Weights of a small transformer language model: paired heads, exclusive self-attention.
Each number is 128 + 32 x the weight over its row's rms, rounded and kept within 0 to 255. Layers, rows and columns count from 0. Numbers have three digits each. The size before them is the row's rms in percent of the matrix's.

# layer 10 MLP gate, 512x192, rms 0.0864, rows 112-248, columns 32-63
108:108114188149135183139147159107105096148147147108124141156175132118130112094104140113143116098106
088:177106066126127099119158141099085151110132182136151164113153103144165074106154091135157118158141
091:098113161113151116162070086104166096153128114159182110084128179105119116114142092102123085184090
098:112106047154136111085083105161128144146191106143145107164098099121171180067131159168179151104102
094:151147140128158168122131107158150171155149055075152090129134140145118089105081097107101143145101
113:120129176171113146061091140149137164104105114159086110122137129113125082114154129104109110143133
102:119096104096150097111151124077190099124130146116074115107133166135114155087118117064082149124099
091:109138148107148117171087151130072129176103098119136168105171185104133060096150142096098163141119
093:148077152136132125122178150129052132120133111040112132127129152090104125119092124084080067149168
097:128073099088142145137100130131088125122136101170255099164120099095196184151138164166213096151164
099:151100085142082237085116077169140136160139126090128171143090090098107130130119142138128069126093
109:125145157136126098149158166089108138140139084191102112114096204141125083146127146126109130203158
103:076160131111151106052119167137133169094116124135149175131145097066119126075145090121127114164127
101:114081179089144161169109177187086083133079168110186142128131122120049156097104078109155171145119
096:080149113147112135122083068118170084178111117081137113115085151085170158062120175121076127158148
105:117172155133136102167094183153115149156142175081104134058110209115171089094156109138139068142121
096:158102169128128112114107101149156143147104128062084143136121176076095111110101125146104108110061
106:125106111145081058155120153168076092143127129171168151112092066125141169098134140166120156157146
099:097116156136186154076093174128097102106126207084107125080152077137153185105093092153113141118120
098:178086079091070180077144108126115148128115090114148159071186069101141143122125092148114074102120
097:136130157104165150142112059133188185149103156170114186132104089062126157099107151106155128161208
097:156061128119142067132115124116107154135067083105152112167153084121178173110150159142184097132164
098:149078218095086107115123164110126131125062115149116117148151127102197153201134159093171146137135
095:133101149103076085142182158039116105112087177125157099146168106031100092108138114138155100148149
094:079127107147108146132131109121096130137162118118176106123076106107086068158155118068149124136196
099:089121092125137172067116092139160113123155079100135049138143109170105148148131152124091123143123
098:171150132138135151164140192100178108123176145188102122096110177098142089043100153155110192114150
091:147097160152151153103191152128102126162113191175078138129171100164142107127131143083143109119119
102:169150167142139129110131149088090127184126112049151154123120148183147102109108107126116130151114
105:072056071127115113097151148075128142108103103061148112176218116092097153131144115082144148157114
103:061132131204088133115177095137136118199092156105132107115084076102138102101147129112143127097122
097:211044125155096101141083111130148103138159147180101185099140140205060136139149083080099130117159
102:080150187112097109118145110117179101123080118072156128115094154107085139128108078128150152126155
103:121147081139123142144095138066138137073142172113100136113139146120114120103141184107134127154165
095:160138135166120203139099143145159075123148134125149177111121114131118115114118071106046117167066
095:184132187162114195086105149110074082170130132109100180087111123120208116094169148141113094183173
110:097133125108168158052148141127169120142106162111073112141088053201131087194064158146168068160107
126:096153121094098092091128100097087123137137105078185098147169167160138060092141119172113111127117
094:137143101167124104128111072156139129132094160094107130150213166152101180127128140144140171155121
115:200129127146136100150187080139191151118101138085088073130141163139114166141087098181134091149122
097:156137107075133105147117161163146154166138125144135088124097084087159085106093119109107152150129
096:166183144099128060126123187116208115097180174124099135150126133139143139152145113113108118119177
090:082090090113151150153102129126167141145111129151088110115106184119094129092101072117110163180145
101:087094162158188165098093105125139153110135112130123166105196133164180096128142191170132130131095
101:099094136141074108107112182126119088183166163122113100144138119126119096081111078074117143125133
100:158133117104079115179141145147135134165126125162182149186108106105132087067119103158130096183150
118:169114158125074125170157150106151111169160083123169110134119156149132094143144159138102139092087
095:097107124126149123135095122081127180063157122127094111102141146167033149126129109111138170112121
098:115130197160105118087106112136167149164093102154125101112146140119161163184167111070111127125086
096:087142173159157129139130135086163124157133129143050152107109122112122107065067096126099176113139
107:167083150080195115108133191086140135086148071117157147172107130137115113142093165088107107115130
093:151152097154064177131071137090141160050102084094116032105113166092163134141170085129126127088100
091:156165116129178077129147075174184182128078125136107175168076144146148125145109145129107116140121
094:087131150174095116179132110108147107143144113163109137138195180119042133131137127069167139140121
097:123139140058076120080111153126155152121122135170131108145158146138111149066077107157114114114167
095:126132082137153129138112127145055062109136075168081107140146128131063160143151126112156136131130
098:086094137171118124157152159141096150168098087141144108152100147133153095099123121144085124131100
103:177132114149101180129087135094151105090130071149103116092146097128060122102123210111156161103111
094:121126135185069041119121076114170194129206148076133135090143105084143117127118058177153188155152
094:121143142103148175125165110150098083117116135174106110114115121121128132083123137140096123111197
098:101113106083137157184163102087167126146096151096149188056100119146089067178098130111123107076142
104:119126222135151150108091185100093154134133098087106108136107122217124085181147097141140163080107
097:098120169098193133089150138129153117111156058126129141159090125164106135161115155163127180093111
093:069038110168125095127112151079101119133156152168129173052159117147108152154142158160127140140097
088:151079108122142138125201174076096121146151161101131140146154154136121124190091088184166125080133
100:108121097175147178150175098161117097114191161085150144138152125127119153133128161120158163099224
098:166106134183090074146188123129092139098136095127171149152126123143151093107145144134104080102039
107:112105050122124182113135118081123042132078165112175109168139157149116126112153128124195052106119
109:142118168120084130088144134044098135182059160151090147142143144146155125104164165138129090138100
092:114145113166143134059148145107147155149107103140155197146076116100158091191114094121134119102081
100:129135147065143169103133166147106140123126089123142138093179117166167123150118117141135108109162
090:143171172104100139159136080110110146154077067124113145092139143139139142084111116097080119157099
103:139073138070069091160124132077162086130179110119100127105090121145151117150081133213128148175153
107:061148156148128148119132138075187094125124144131082122177089121126152073141125130168092103111128
093:137138092113123132136131138083117120144135163076133143137163164095128135107131077112113113109152
088:075108201151133164141098120151152111094104134136124160156171077081100114181085118168068167050088
109:152103101144059114133101129145090138098114132102170118138090127120128105208082131131164167153166
099:133133118140112154099112169048083116091120159150059155121100095063127119111093167163176139102126
102:142146114101086108140123144107110116138174091219135081143101153135127119113125121141077116125096
101:130084174109079191121124148069101083074065103088107141123118145122161200073106170157137118163132
084:122109173114115121103137071127133119105135147170136159130211159146135145143116082098175116095058
098:144086198116156098104124122161193132184113142097125137137106108109126157100080132172149170172111
099:104128161151186135189141121141192089126165085124158107088088116206121172134060090145118110105136
096:100110169109087074142149128084082106145183125145063181107167151129127122200164116148112102070124
098:069117096152119136148149194173087088129124120118128146129090115150165143156096080091139155123191
097:120151134088104133104110107134113113125133022126123157181149116098145124112130127104123057142064
092:132137125151089154073116121123121101083072106082066121141128173138146150123187140116139099102102
099:103172092146087110194133109169167164146142136168135180073199105107128148160150151102073096147126
098:139104129162175127127144172149142065115163099123123180144182134083147171141104175128089171096121
111:077115096118078103082162096128130198120090145168098148120168152111108170206149156174123214097129
092:155100107094149187101172123122146127131148078148106160144153045097144109160096118127113150129121
095:106099068172145170163122153158136114147147124136111132135154117192139097134117128152098081129151
098:159078177103166145116076096153191217204132081105163110079153117147108155100110129147176142134087
086:160129151124155130212101133149171178173090147113133093078194147156147138054164130155110098122089
094:193157122136101155139173064129133120180139109105185181115093146171192122064136155164198036116156
100:163082093098113111085116148064096125169123130122122119142101106101203098106086129102050145139185
130:165135144129129105105073099146073165098124125138081091140103132159153123107149145110149105102191
089:145132117103091169138152126101145142101163096058103130100109115115119145146208149166073072161134
099:105152097081187150153194102139114108170081116161074124090195186144133084120096172117136135139115
105:111090135195088149142111188126153099126133179134166072104102192166139126120036122118211153134130
107:104169160149170113197122151117161178171116193112073120143146099133137127166103102083136072146150
099:153112145159091068107113145122078118192072114079140114135118194184154105115160134146095138144079
096:139112115126112182147165173107193143149107144135127130050120163192108106163104077077124068124180
099:165159146086102110173172148115094084120094147108126110147096121109176119122210117090125147079169
091:096094159143154079089092124073139138136141105065154069166152117111116163140134135120164177112091
100:198088159096149143108125103103112117151136116124090054153117114151113177051130138153123159103154
096:114157105113128097071141074124175068159125092118113127181126109139135107128147126083163166132106
100:140123120163142180150115110110107141085104091159155092122129120211122138130147132091131145109169
102:096159166123160120178117118150088130116043154153094109071129137072093139165141164109172171166046
103:194171106135145152164138141106119091086152082188158116154192121143136171136142123161112095119073
105:105140125103115072155155179135112151087126108215153135130101124174119159144160120193120099130138
102:108126148114142124101078153135133089092103113097136179145097092180095165170127113124113157112102
107:149075152127086161062130108151134132174155190151073165098101158129087109147231178163063138197158
097:088116119086174111084133138118158142158163145113147201157131105097137166125130166123143136136103
090:167151117126151115124126160124112130110087129180097149164177168182114150121138105153096154178078
106:192117126127106139171194148116093166105096123091157161145158150109124130129126088081117170154083
101:136149212107114135096122130164109156100127192074102156198072141163148181112133103170139140137140
096:079156081136121153112116137199114181096184092186104119097109176178129114136128094089168144116105
104:170119080153135095137147130158085169105098122092115129109072131124159140122167158109161047109161
074:106108145125066150135132107150111086158138130142199125156186175126131135095168123109145146168145
117:113159138092150126174103114063166139159087172138134150094124113126153086142053136114129151119097
105:162125189108095112134142125139088081175185141151110133165102173147156118063126079173073150079093
108:145096077159105106146170184090186101190183120159125161136155121140208144112096105124079137126074
101:207108106074115063178146169124139122122103105129105105168151121097141182104178080145103118131152
085:142090092129101087145162109113191138089108152161132141155115113112101142120121121136116144103132
107:125125160122125147082105164135176085127094109092168141084169146138143126091135150138111109113111
107:142131126087095174163183096112127151103120128164091025125095143142108153162145142093092118161111
095:070096153115080140158139144065199121172137124137131148131140090072156130127118128099161135122138
099:086180133065124120118123159134161141121177145124117104142118087143111127163130145128092136115088
100:127098130161096154151092118147152108132086152136107131155102125154118119109139131113058064123101
100:140149117116107129107077090133133117114130117147105157150100152121111160124098104146110077100109
096:086146160111148180101130118106127161126106198154137143164167180127152105165144117131155140101122
094:115092129079219164152097107119156087124095138191168136163120145138107090134120117073090177133155
087:093123110148174142105102114095130148166132092120151123115115196128137116166142129165170111122079
091:097069142117166129152166171053077104144109131118115114099123116121128119177139139142129183094141
103:141150132055131106126083129058122152173116140145084129080125109139110128121137132176180145093113
080:111115047152140122133181043162174101157130094168149131126168117133132114133123130095168134118090
# layer 10 MLP up, 512x192, rms 0.0849, rows 112-248, columns 32-63
105:099128110071159177140132157153132198097102108129086135096106126177135113115167138099069136103135
087:110151154113146125149082139128137084188152095164125083095118195125160180148162118127121121120105
098:099146151118133097164115080166118113165149199171170081114137113147137150078179105165128150143116
098:154111207143145110160152124116097112144179174083156115113171165185175116156165106134150127103131
096:107075148087159168145097131148115099107128135116149098147157144151153099138150124143137129101122
119:093156153064120124114177141087160138185089091129145208131165183149133087162076171174090155121176
091:142188128127156165134144142132121142109136156115135107127150184100085168114143138092096156063134
091:089096094139131147122140164135121103081144102144118096125125100112131154172133172186137154139108
094:104104139104141104184123139139126123164144120160071187117100116092092119118165125077168172130142
095:152138105107090098124169162106097087115109050130126148153082086113140163107177144124131146142127
111:151137169070166126152082125200044157090140112047090131150143144129092111140148167171163149111134
115:109137077082140130162146141137153110135091163160054100088089098090101117168105128093118104173160
103:118150122133156071127150176131090151098124126158155122097084141099122094078133110141157148150124
101:110127173146155189124111157086116090124136154104115162133170084176132136158127080138115169082111
096:156119064117144119098104083125156113132081168155127100130128069059113093128104130146201147144143
106:077100126112137134102188122136079097127098114123096133122134097135149137071175147133077105066144
088:098133123143085129170098106109135097147193105136149104108110165126166154108178147118099129142198
111:088127120140087158083113139103130118092091160118119106169147166084080179205110122120106173110184
092:188089185143057154089144113174163134126100151131155183045122154101133153157094141128098122140158
103:173106096159127089143083178125116147151159122190136192118096148088156176125152106128145174180120
090:185078171140146109068176043113033130065138099160122147109111079087150108082153140144132123106112
102:189083131126128109133180098134148097077147181145201103159085163137119130156096122106139154145111
104:157152160107121107138084108075092176166162123136107141124099163153111156133123100119135144166082
082:165137113125168166131065116180118159116149133123091137135047123157204092169145099064086126134127
093:191109135084167158114131159152139161172140151175082080150112151164132121122208133106106170178075
105:117088091154180169117112187156114167127145061140145107161111123112137102147151124164119092159168
098:160159108111111134104116163108121105109117167089097062106085100085147116181137105151109080122133
094:176105182095143104150083068134116134133102121111211095114112101150154162115153127157085116104140
104:118088149117152181126106087161112121186141127206180142146154114114145114166161126129132132097151
103:114067136165110131102074159090127206120128208103062054143159107103159138141115133143136113156151
103:100094137112046104141153154119092108162104137116158099155116166074097103106095150085143162150130
106:073144135173121139090119159121115121158156090092131081158150162047181084088089173117155172176083
100:169094142191133167158109070137134102134129104145143130130110106069098111092081133127063103117150
107:210141119172163146086175120120141142184122131125123192126160128128179107113125144116153102165072
098:082101099111112111137175076109155133147078071137121131117130180132157094107120145083127135155143
093:112093129108139094139163116086185125124145123074142129119144133148047117198147084153194095101109
109:120115147075126115212121097158147175168145152111179095168164197072143112121154128130073111156124
121:101123157137075144117128108160109160163127168074115085093174135081067076126118102103163110124126
103:098137126128088155136106152073052093106095151123162140079144141085172065103151059122162157112155
107:159080094166155112167178099130087139117101132114177118123093139116125170092152148178077162076063
093:127078130100087162174129107164132117116136122128152137131101141088158129153129107153149119155147
098:158136094147141196147150131099189132129127170091108187119144127144153147116088122134208134097119
093:135062106139130118110134108116101167142143080178134152162144129131145145154164180123121122137186
105:148046128094084137163105092116101181154095178090186153110106138125154070163162141152139169156182
095:150135156089144197137106123083057147129119108170116168063094094125098170097160131131176143144145
104:131129094108130108148153108165104074093151065102132145146139097136140216087112141114137159123134
109:118143131139139086178151134109141128079137109121101135143110170109115112213112125104081151155144
100:174126116094096192145143096100125069135109072126181108131116138132156171101125144160111145108169
096:107134200140146167109091094119202083148110127199110097131097114132148079195205070112136139168117
106:143158138149184185122124166163128084082170120190160158107125111080106117110128125125070100079124
103:098112151174093046126097045123133101130134092117164072198141071120124092154136121095141174122123
103:088134128144169113071136192125061159121120104141132079171157128138091073128094099117167094136140
092:102140094125134147125140178143109108145111163088141189145094097140111146133193157087120142153139
089:139134150054083164066167127153144101115093155079142117109112135088087127157127103097143099209139
094:151092131154115095141139182131183135121108162191119089090048142071151148113179096130156133137107
098:124107113152131139122035141155124136130093117136147110102090127130055076119109110170154131131122
103:155192200179125147134150114173124145132145139106092089089099168097131190133139152122054115123177
105:123112056112086140127111163087079078116132154084121141104130080208140164109196154121128040148181
105:121157131133088123113101124123099123162170125157105150138186086095138124227147094152136148112122
093:137181180101174165132110172128145110114127107224167143118095162143124089071213145125103115135191
092:172085145174134129147096131113182132125105165203126085147169141098082175188122114178148165144094
098:195186150106117120110164104140135124091142136094092043142136120104110159111073158130179147162136
099:139151179151098182167117154111110138111098088119162091098117167160104054121117195144104070084150
096:131206095121157087110102132099175107163135178126142153132137112108130110160166145114133146087060
092:113182101097144166159150119105204164123069152134182074098062166113121071117126112177105136175137
088:158111113122118102140122147088103151165115174181119122055162095187110115167111149170115173160148
102:186107126161180109104188085184117151066185120139141090177175140114175124093080106100152117130089
103:215121135148148169146130129132142092050096141095142135152163181078117094190128071143113088131138
106:146129135104113143150084134150105093152128167183058096123187086130078090093160163131178158128129
084:144121130137131101110098101132149097051097135148156082120154105102117113096136111165119172171081
105:144083059117175135163137135097105103168071114101127123089153154157115141148103177080143145195164
099:144121059114173100088112132079131100117126068104082113087083174108114155128112176105184126111089
101:121150083153108129174113087138113153089154160143149118141129118068124125131143090151116147106141
109:082102178126187187134134107129129114091168179132138101122100145150194198083125007140138116129150
102:066125136080099139166110089077108124148107127131118122162170053078114153172174100095105122120104
087:130124119120146096088121162107154107130096093112119126132104099099130162166126111133154164154106
104:146144127145115088135040160119166107104160085153133156172108127140158158131178129116031180125118
104:095084121159122124105158110143189150138145102097140109136186127144112153094177062148169153135114
101:152123139092100164054128159174133131080124120115116124125149111132120153168081128092081162118147
104:133128154181146151048156142171089114125147174100171095060114119168136096129182149158118167129077
086:162101112112123130086110160177142102123081148141163153094128098176164134135133084165132115123097
094:097124197131141131163194117099141130143105085167131166201116119089077131090069082087115136088111
093:110080135125149147116144142078160093113148119117152094206099118142132103146123121095113133136096
089:121116105076165105127116088153132124138129140159155151128177113101171097100111157088085158154158
097:155181109130108105124129144102125105193139107108065114095131112155141113126104147137197082195106
089:123193169131113100125141144178115159113117112087133137105144150176163092110093161116111130116181
083:145124139142113150181134140167131133149141087090077180137171144107139180141150148106100131199194
100:174179129106121130090087124098144105074088138112046147207117082148178139098134127117049158097101
104:162119122116121109107165128115098141105062107107115123093089148167174167113162112182082185162091
114:143135149149129126111128130136135176171163069130146131060099092084114082076141122205169145100122
089:115180147169197117145121148124101133089102121176123111150174178072201124161134135138169140169143
099:127134153059089131099134184140124089111128156062097164054121109077098115067133132076156176095162
093:171133137137066153136154135103103123102161161115098122142129185169106102094115136146219121089142
085:167129111144145105173130118152126127093081142098156086119139120135161121112166098161111100091179
101:131184137136130114106174145156131053155058116111154164069101125127147116078123105107171197198102
102:190135092124120139131120199143099145118111089115085117168190092163080142111130087070136119144112
119:118140043143094162154119140119178104183193127106111161097112113088147170160089106155120191145113
094:090154114165157179132110096085185147106138116154128083121150135184125095101131135195174120148110
087:145166102101136148125110068168113155079097161125126072059171078082140097112139179145144170137100
107:118183100145145074119175158131096144143116171068093108105136084102129112114196168097114122164092
104:139141082125134093117106121097141189183118140193160129137128134127140142116152116135153133182161
094:113072177158131124116122148089108071115128141066109163104120146140163025157153163135172062136094
093:077119068155122176103154167062084109106224171081090164126059085144174089134113105153159064165095
105:156082205113124130067116090115138180158129133127127168116139178114105175148066097155070191136100
099:093079073140074126117143122063164115164114123098142147105085138152168151186062170101155175137087
098:116168096159063118121106124159136151133090114166143118130088184099110153162113115108107131148102
094:144090100081125088153157094110114184154125091126105110139104133162160168132190137176222122134142
097:100105138148087086158121125095135140176089169144153104161151153137114092107131168134118126109100
105:144171178095109122141097090086135160135149073126163103159116099148092096106145100067097109126141
095:092095114094147150145100073098210161114105102107162101118031129066097134171118144108128075150135
110:175097134085093148064106187100086041168138198109145101154143128108156205169122106142078116132121
100:089110114147123131157137102118061116113107077072113208104112138143135195154136154117128214110130
099:107082171135140168138152144091120139067098049104155104100141172152094136084123156174108152082126
093:114145131106125136131112125108148121152163074103136114100140106143126084112158142040103107083148
101:123134118162129144113165111130160112161139194126167197154128122126128081136106125133140155103129
109:130143158156119128116115149137132153171096171115150140087116131082104123136097092139102125141102
104:083138158114124147115194119091097058180149149179124111088150155094130082142162127146126140115103
096:114116117163130096166140120182087146125142074083097149135089107146181099105109100116115113132177
106:145123096081151176085166114184106143126141139129120149119151125132132110119170210082166147143146
067:118095086082098086137129136147129166118097113179149123162098156112074083132106141085131124138144
101:145095168109145167203091143143127087130100074106124085102075149102119116114154120121111078104096
094:147160099092109115078112102190148120141086102095142123154140102085114123116113099101110091079124
104:138196107109033164134106134137161134156140153136144155116108152130073191149154142057196142150173
088:123182134142167106119133103165145121073126128117097114134083156172076183131152203156090147096146
084:153164106095120154147124134075140077136106088162114103129113101094107107191098150134085130060155
104:093118165114153124130129178136157112143130115157164168136144169155148054108079077111125125151171
110:186098073050146104133129112155122063087116112094124143158116151129127132163136112150159131167070
097:111105174124155135179123163148162161213118163120125136172135123133103153040076159083122143127161
097:072152169153152151167144075129090134112134111172113210110133143123133128157152129128142132147084
101:124128131139144096168160083033117205089145175021102106111134123097098128124133104137112125065163
099:116105144083113152070132119137121136155134058120115139076138143152168195115131130135166151130126
101:144152143176134104106167161129175104095086143070168171081114112123124218112106135122180112153097
106:182108195141175185145144124108157090155106158109191183103151108133149122181163128156093125098170
091:111129125144176109151179169051119129170100158102126128106116228161142115132135127207157116117076
091:204177124088133162191051150119142121134108096097107116124075096141105155176134157125116092123057
106:111165129177098081132081100117117113122096133171098123150140148095127091208079110144173151090090
088:131162127096123168098173167158130174086097154146148153118133147092128119146171123050083142112141
# layer 10 MLP down (transposed), 512x192, rms 0.0795, rows 112-248, columns 32-63
097:106173170160122135125094110112057098104112121109120133144150062127140146118195064121140092142153
094:106081154111079108062151080108100163129154125120162135119131115118171098134113090141158081116152
089:109126142171105135119174164171112080098180109125132113182130077183152103122088083150088143161129
096:165071138143154135186131089133084108111157130136152123131128125185195128107187164139145155135102
100:080104155134093168073100148130111097099139109077098093143086060073083155118147097090128067154210
125:107185204143118111160122129099170145138093128129120116114090135155180143117062193143147113101173
099:131129111106063087157119141116117142143171141155117100072183169094093186164148079146071124111114
095:112130154136150094115135097168155119068131197124177060110086077179106117121151094134151109131141
110:146167132142095116097110135124080113109156139080179087110151097110083112078107129113133059196130
098:099123154171126149143110117124073151166116097180074162088138122119114173096172153128105182114144
099:158129039099096148102091055112128097089158151170141113119161153162136112165121149098167126123119
109:105119086115166174158141147122076125117123153162094024158152099157117175111154122098124122121255
106:181151153157119136145086208145119103085176134131154046106098163096119122157135138068124062108133
105:155143146111117195088138119146093147115125094092108073129083074153142129147114124136118174169160
105:167118099145157121142150160059138113153181152108161129136142151183124137073133103125129143094196
106:120103128097142135185150138147127146121120143187101063095117034130115061126120109150133132117153
088:137141072104134110113155133128114148134075144092168093102132092063131109105086140157111140120152
109:148100119098138091109138119147161122079154169165134147077135170135145137146112158166081130104106
094:113122075170116144125124139096207171071158093138183215114120156175123081171121146131136128092098
101:117100119163126123116112091119127133084195069167096075153126129183103094080074099141148214046132
099:105126132100160138081093045071115100159144118133120166114173207161102120130094120132154153153105
098:073109094048094122121154109120149159178107163105146123169099146124174115054153153136117149137178
109:166132072154136131129142188144145124109164120138136120119093149158151114067116088149157112107084
093:147100084188082123129109135131088114108155181090065138156159149146126145095103115101129120097160
093:164142120105113088123063111164109141135166128146151128079171185114109153175193148163128130090180
100:149116121127095118148117114094115134159150114138174061085143113142089113146119130130126104097170
103:158135080124120089148119112122125161112184063164142182180120159128108137171098123148119171152084
095:189131181083096132205083120112126125174128100145081122064102109135126140109204125118137131117124
103:077125172118095130113155091093133076160097203125141138184167125105124179100170100146146164161200
100:158142160081167110145119091125153148146108092129098112123126155123078084113155081118139108179116
098:089063108144124118134118091133105133124129075152156096171127103067131148102126168126059130156119
102:134126132041106124116143179110092129094112158189136150142105088138180093125116152141090078083107
105:125159118152122098129119098134175139106136106093160118142111098197157085065096054201138109072171
102:129103135184130108129131129171119190139119172136065112085167141102157155094122155182109072174176
099:165114101064193089093175178129156171067126156124145194111087136123110152172101151098128103052186
115:077140132137130153101117138108139163135146141085090141157146106099129125113090150117119089097068
099:150164148125149127166106109081147177131185147160157112041124138098092136116099128134148109131160
109:101143153117141124097131168104121160209090086067136099129169096152129141189163165129102144087088
097:140133122154113181092138155098099115094130089064155085155114104110131178084087150102110071120169
104:105163131137132146161107171106126140163169123182159181161183180120155143101160102136136082117065
097:121056137171111094150138137074123103090114177145108133054124213146194120135100154122113178129113
100:151091089132118082098141043079145113121136095119061100144130127182146130079159084120084150162123
091:146066168079104079130166107142123026187171130101095137138067103093139179123140115101093153133125
104:143089162112194112096128121107097091114075119148119214198146105096158095162155127106120096121143
101:106147112134175140118107116115144121046130078157114156105150150110133147135102099114172113079151
100:114130117187236168084106149108173172069155100140141073119123123185148139104123113145112144127140
101:109102091067126092132164084088199147115133101133136168170123106174173125122158099168166144112089
096:169112141104170162100061163142147136128173167109185120136119092154078101114080143135079107131184
094:149086124185087135168059149126165114137115179157112141147140179162079124154163112119110062096087
096:132075129125134119131162159165111111141185163138140138073184080127104132163144172125183080129093
105:151171160122113141163122142133167072187084118107093088167080195096131164142126106067127133149092
105:172172034141093071089104098142113107072126072112128074107109165128128113146123188127122189178177
100:225140117082116163103154055160153093204121193105196160131122092145113150098200129152125156131160
097:147120165143162186088158178162109107127159156070088120152130122150163083131146133131141098128153
098:161176119113129158121105106153147185092162122115132104155115135143113083170133105119157086119068
096:142103141179092123106108096137179112138127106134093092089154105110112094133104095102115079197146
098:147093111139136138150111101122147100081140167138110157115167106191176171118149127143149185174132
099:127192144174101158124137192137129142170176164168135181079134165129099141072119175019090098127147
100:091119120105107070133159174060102153085117106096145145158132084137082092190162160143078100140115
099:105136158125102162074082149084117116104141084173156158109132141124186146141136129119104100124238
097:095126152118100183144121083135111132187136172145096144136119098133129104120065170140085132191104
099:144229103194060096146178165130150152118157148096046118110110148150113118140102142128185131089132
098:136148141168132110132094140126144104113116148113126100124145115170076151168124129162146131152100
094:092112149163133127153178076073085111140097167131109120143160107072191131134131102096097140081102
088:123127134083122122192078124168078167108170093176110125093139126141113126099100113154082130112083
094:158127061070178085144129127133146112154142146138140142163122149149162126199155141191139197098096
106:095089105183126139138190096077144134037119089139112106156157157105073183127115112144123081106091
106:147114081102126165125135133116166075130173125120114111184178152150125128108127090093086113162133
105:140101130147133109107088186099115137200157116171151085192203079072173130128071149136132150075120
093:096149136142170150125126115133151121082116085086177105190169147105093146072137136098217186132153
097:130157173122112122157149119158124124125166084127188170115137153107165134168177135116115122091080
095:105165125144112130151136116074119109156096129137132148144141121172083113063177099152130098173135
100:118102139120146137079122144156170115109071153140134110117103106152088113140086125148144084144150
098:106157145170096136142140192110106123123125142181158169152069135176133143162152131105105097141166
100:099164071156103147176145135152124128158143095098136143212095097081149151158150153095142091141163
094:058124165127175139108144120147163146130101180137067143109176143147136146164119093099130128131082
108:164137132125139118089074148141156119136103117187123089108124135143122131055155123113091116117129
095:115152122112182183177127078176184151141162130171133042077168100135189095136136124153144146169127
102:137145086101137154155120075130129111107188111144100090125134131184136081145152134088101124110086
094:146172101152157121078158160180099111148173125125112104128115153145169145201107144142114121128131
096:113173162112145119100146119087151133122149088068158101146117132111149123138147155143123126159211
098:103141145126178118108183170098188101159133140114106109087148106113175144120127167082131076087101
103:097160167186145146123136120107143130118117070117122184138154137150081149132090164095127046133097
099:194156090164140091171096114132056187073131080082125080105157108125180076115135132127172104137120
097:130165115184131139118083131166060129095147105132130139129112077151070118096178116118154142160177
095:134149120147129128153114199135077165109162097129143160112137120129153151153111094112095085124100
092:118115196128171136161166092175156105157175101089135183176169138089148116168182126105160038107079
096:139058137146107110194132062165166146159134133089107102159105112104133185112118060179168130138156
103:123079165091191143193130150135095150108149135134144149133123202143207158147196146118104196073052
107:137083104100108145128099084119131108142145134142118145157130098103127125138106086170088060152148
092:061132184173078111132151112138113136094161126150123128086080133116152092180086106144106170137131
095:117186147147131135174104140122142144109154157123122118178086175183183094135150111145105156151111
097:131125139153131132137125110169083122180126149108161117175050071117054182140031202129138171149115
086:152119142160135116172129071105178146099154118119091141089076093098129141120176118159121140112118
098:157084155123121105088116157053138152138165092125124095163091102095126114094117168133114080169102
098:168132148099101078110242128152153166131120161074124087119100106123107175143145104105129143165113
121:146147106120109108124122147122193094154128137175142173033147150080110168118093105137077131120049
095:118135112103156115137163221139117117167131081148121124167119163068131151148196114117113144135121
097:062176096120123106178197123113111192172169144121137118111132134092124099111128132159098177170124
116:145133130061094142059128112155163133134100130114104170143102129142065093105140110093191169149129
103:163091108126105153088143120140145200131149099093109100115096152120136086090159176121166193101158
095:178157094097166120141175122134171074128113084125128099127194107134063122136154164107156109114176
094:095144080145137171148130125113140113094140095163087119137149101211131178115128134080101102165104
103:204123126067105122131145142118157125140150112112106094073189102132082134087095151137114071133077
098:215153076159151111142131097159138092182167126103188167162129155134099059131192111135125167188140
112:117163150111120088127157132123177126133154121180141046106176085120133149065110141100107157162144
096:157126153133059135146180140110107144157149162222159158113070147142096173147155142114138128104139
101:139180138186144110127169113083100084187140123188102136111129120115140116099100121198101102159177
100:136151078178197129134104108149180133149142123119099175134150144161154138079063115128181085160154
099:124104158125098124137078073135129084163097144142045110096127076158135137154114144091119110110178
105:156131110107156138126125168133115153097127110166116143136118111139184123133172115138140086087108
098:159140114124108115136203171156119143133117074122063118107125155132159177157185152104089112127127
103:101116092128097127177143208122131166093112059118082171126067184108158165115077125096131092128126
099:158110119119112079084123078141112190081179107087144098140126127158104083151123143134114088159143
093:126061120170134154110127121131111088092107191047173176108107119099105196078085213139162121114163
109:138140124061163121107118139125105199153123134147149116136146143065146155157171118136128158121100
097:155135070097090162117081108085111123172120116120142191091134149125138155124137158152146110104111
106:095160112131144157088118148164089148174147183139099178187130119081090155129134156059197138172118
112:132093138118085164135125156096148128082156144138182123097126101127132135101129118166202102110129
084:084058119156117151137099090136152112125119160156109153149167119117179140109140135096075142109179
102:144134129140089164156123154126127041136104108119082128164116148085171107141162074134138128102121
112:116129138143124153109140148152089135151158099135103108169122142180164136122154117126183174124079
105:084168124075162138134143161135123205112131119151112201144178143194116195173111104145087117160077
095:068173169105148175122104107125089150152141113203162094157127126186092180142133150165139184130110
093:132103066132086132169125133128139076148170129161158153171121106148073130156086100137127137101076
097:093179126078129099145127179157168124132154157173098139107141143109168091176128121146107103095129
110:119118123134110127164139110209156120065072131107133118156096142116126171125123125086138134154165
094:092135152141092161103125133089104169101132165065110074089159116116175148103139118096141089148123
095:159158127129144110137134110122150101134119085111207128117114157132187123112189160120097067148188
101:141163139132155115120112121069068135103150156091118168142175149105114127121076069013118141094156
103:137144085142149168145082141125135130135093158153142086141152120103152116100111112168127125154136
097:212139109145137152194182122120161175116140159158091139138096112199143128106153153156144114134152
102:104117168132120140068077146152106149109208129111186155143120163155126188102180170115158100144101
095:088122098071189159143138105116082157134141168171181091093134157185160140149157118192141097105096
092:133155118105140170129131081137115140115123190130165099165118142157194132145092167125135189162130
102:140125083095144156123103130140097122065114148116093123186084145098104101179125149098140114045084
089:067171104127151085186129146122162148180114138141130192183128102159118106110111068121163183146066